Weights of a small GPT-style language model, trained from scratch on English Wikipedia: hashed n-gram embeddings, capped logits.
Each number is 500 + 50 x the weight over its row's rms, rounded and kept within 0 to 999. Layers, rows and columns count from 0. Numbers have three digits each. The size before them is the row's rms in percent of the matrix's.

# layer 8 MLP down (transposed), 384x96, rms 0.0803, rows 102-116, columns 0-95
126:552456490527547581417341560507439442439488439446554456422479413490497471396564478491483530519571564599472486470494567492462546548507488439457517494492587572481490461481508514513514387489520462400569470538527528494434479495492505457539460542465522556417451552510617540530520506483465519538
057:475540589472444459588588502469398459469574518490612578593525467475510440481463512483490510559450473589460531483570530441558558535550458446514537530493448491492576433538550386483501532474473508527515495440481538375489554465513456510530409470398414444478502524446495410455497521528499478524
089:505468581626430410466450516447551539504463564438569587486473567491538536482537514523580511504525396515559521586478526523469517427431551496569519517555489528562439564520490474523509532456425464372504536487584449484417476494595567586508484510510437567465500537440513558454500532494501548456
057:480591457560504543450455395491482453439450604533465478453424431500460464453399500452556415430442459491532490405487437457484578526492471462422507424473454500498398451450528475439561492576419504496515423562575488524533527515444490551481449547541430580538425521466526464511443490523516468503
099:427485460560469466486552505562412431443511608439554517491505518386525527531538538442545480506476550440512522534480568597538555547499454535560416493529432468525486425463445531457475531520528447552417563554486510556447474444532494440494521448660549489517460507496474492528543583565577577462
091:533453431483529482547570616439477480506508459428523503439523545526409429488461483434529595489480537503487560492536513516537534566510468430574472450537488507624527530470508613521489508536410428502498464420564466474501514422501510483466456490477617533518409526471517532506624519578458588558
118:515414458441388453489520534541466506442558461458459519500500577445464454588436462462459518530495442416571517439490554467489523559536566466480517515492546456513524522463539583462545432538547523460493493539520515585423442480516428473590435479512497530553464403472653452416429439461461540459
083:566433466599521525515547448526525497534464495381503436527396576483465471439544455589497511444523497467515449524495447436501513416506470406628498411505453453427492481559441483425540563464412517550381462489487562435488518513582486472447521395478519484523486505537584501531472497507502486468
111:551507461521489560467437368502539532459409444512482445504437466616533525496434413452452529469501547574476475536496481432476375391581462500490514491467424499514555488453525498524509503547550406427441472482478508537461622490516482458504580436462536503464482558581436482507487501553493490402
081:505485615519473511554501462513545498478512572440631509488480569471460469395452531425448428438509560499563600421530547489494538555441549476569511521480564432506461489432492499562536442532512465510529426513513515451552525498426559514404433527566451536397476543497567556541516520549460546592
098:431479530578488496496543457543518478450577440515519523502508565456512616536414497456489516545493538556447541459512495529573554462576422520662552486453540452507563554612519545470531489437587526439484478561515454510443561444494543633453480471539464535458460447508523560473551479461526513575
103:441542549445534489506523542399508561514470509493557498504444479474496439392501445507433500491526402511575465381322475503531524458534550461538497489584489524562559502515563482405538556461457522463517373489474448491465445505505515523526546524498525560466473576587448599517496459500491428524
142:465517488467530522598589574439475439496435473502427503461491524569469499413444509489438514497644481517594510491533545450536567519496483571420577500455496515457521511450530475470506529432512579527535535396462457468499468578500607455440518545445581583464458473518547520448428554588532473545
117:514469512457523421469462498539478585464483463510630514551402496547509474597475521401542502432511513440438504528445442438474478553434522392525540555439503570480520421575572448513483505376477537470390535544512452507442468498509494564460503514464579553497513540428507459581559499478535458442
124:485531398571497585479470522521569416452443461536437522408560572579521462578515567551449521547525522571530593545465430570485428541545527553492439518428538528485512528405561557530470531428536561516535523483559503475493526479531454491445481525553564534475540574514510410421546490452401448492
# layer 8 MLP up, 384x96, rms 0.253, rows 103-116, columns 0-95
056:498549501531504427433535522506495497425496486589423558548437593428497507559468528511426564510496465519510521583435576468469525548521474448490481520525489560556515498506440518514589527523447541463359436544557541482507534457475484617472374533481454393438439506454482398426499512558512466483
090:524563545586441397492480449453472493483486465512569543560551525472432513512457477471518504456524358493551550454457561516466515459441547500475494467431500521468427511504602473405565512454519451498497464496588514525418381447525388531466581490461436499459542540395464561468492482434573495531
057:555523510524530517472516458546518460486583550472523586444433568636419433469507505464515513402543438531591551547519454508431513450534498516455526458426536565469403525462469454449517465570473546499419388505631499564482485451456445467532489464450457521543493495473510553424516484499503407563
111:460468465517468491447593479597492452523490463474486561463442533425477507521509579429448543456462440402454472469531499497424445502510502471479570405453497413605444440434480541534597546502567430458488540536411541454534520443594522519484531435418491464477472445519474453487586411461476568516
095:470527522488445463485518452549403493458494519521528468480510473437533531567584542521571414441454581461472595525509509514521574530384530534517534479517425488465465486492524469529526517512535532538486525488417526477507593404572507602476611466479460367548554468462498544418411531516619502494
120:515498452451426434465419524467467545370554452506540469518629508445471470516465496493476515457443437556528568489558503499453475535529600554507495533486529545545428530436473542444430507456433495466420509493494529531557469397545473504445461458470421561592589489521488484540415476420600459454
084:469456468541562571455542394536544460512470537462409520553404490504469516522521469644526495518480458459554440569531482417585510418502518520620455461485512543476512445440459528483513570443482444527453427456463555449500507452476551460482527515555510403494470416575469503529529527544522395587
121:516399504540459536469481499497437512455449516522467435503424478545442491438447542534458529492496548494496440531473432499484468435513515472464497431516524583471542401496568450494577520480443475395536386571570524521530635359531428450476557538537472497534555513413498458480553437484558439452
084:588507599442516435600555483492395416560451488527411472489502552495442487460531523504464448404538458493492562499546481552544581489487517565538446553505519418424498548477488388525494412504487542520508489593505546506428484471433529513517497425603503491425518480548456486511548520398558539565
097:428516588526539375478468453474390449435491404537548579424528551453469586576513458529501493513574511456487510568516446519539508479596525541460509475519505501544491515545509550465537527374524594525514428543582560448499521443549526510540483540543484500551514552556490489594511462395473444555
099:428534555561468552488554457461432547540449520520557578562519518466423502495643485515431494540437524526589440499497478485558608485554594484515542479540448546581464582436556468539515550464575476511493489528580474542419475549476474577539577524447513438586537517478501515445588463487440467487
136:506520522525489436625572464521427534467489461498501454422488511459419558390440499510429514510591487549533592477566463434479416505428568491495540461402581496458446499534523419506477546412561556549519466511500549527551581569527589534504467474458478453407540524520508431546439490542515523457
123:559501519474590449513509462483382539506442481479553494521532475524459496547551545375469515475507517374559510543533524443465391570407550474453574493510522508524487476491488522411536590411555592501497506557460443429538507588480481567546441501439594473517550535556523436554471439479544517492
138:472484484507510621478488523558483408516474447568485494488526538583475452580469425574495424507487517526524532509554461546510490450547548541514461512440557550599491556510480530515517537490578535427567529512485522419542466488600352489467498384507497514432545481499382461407549480439468430471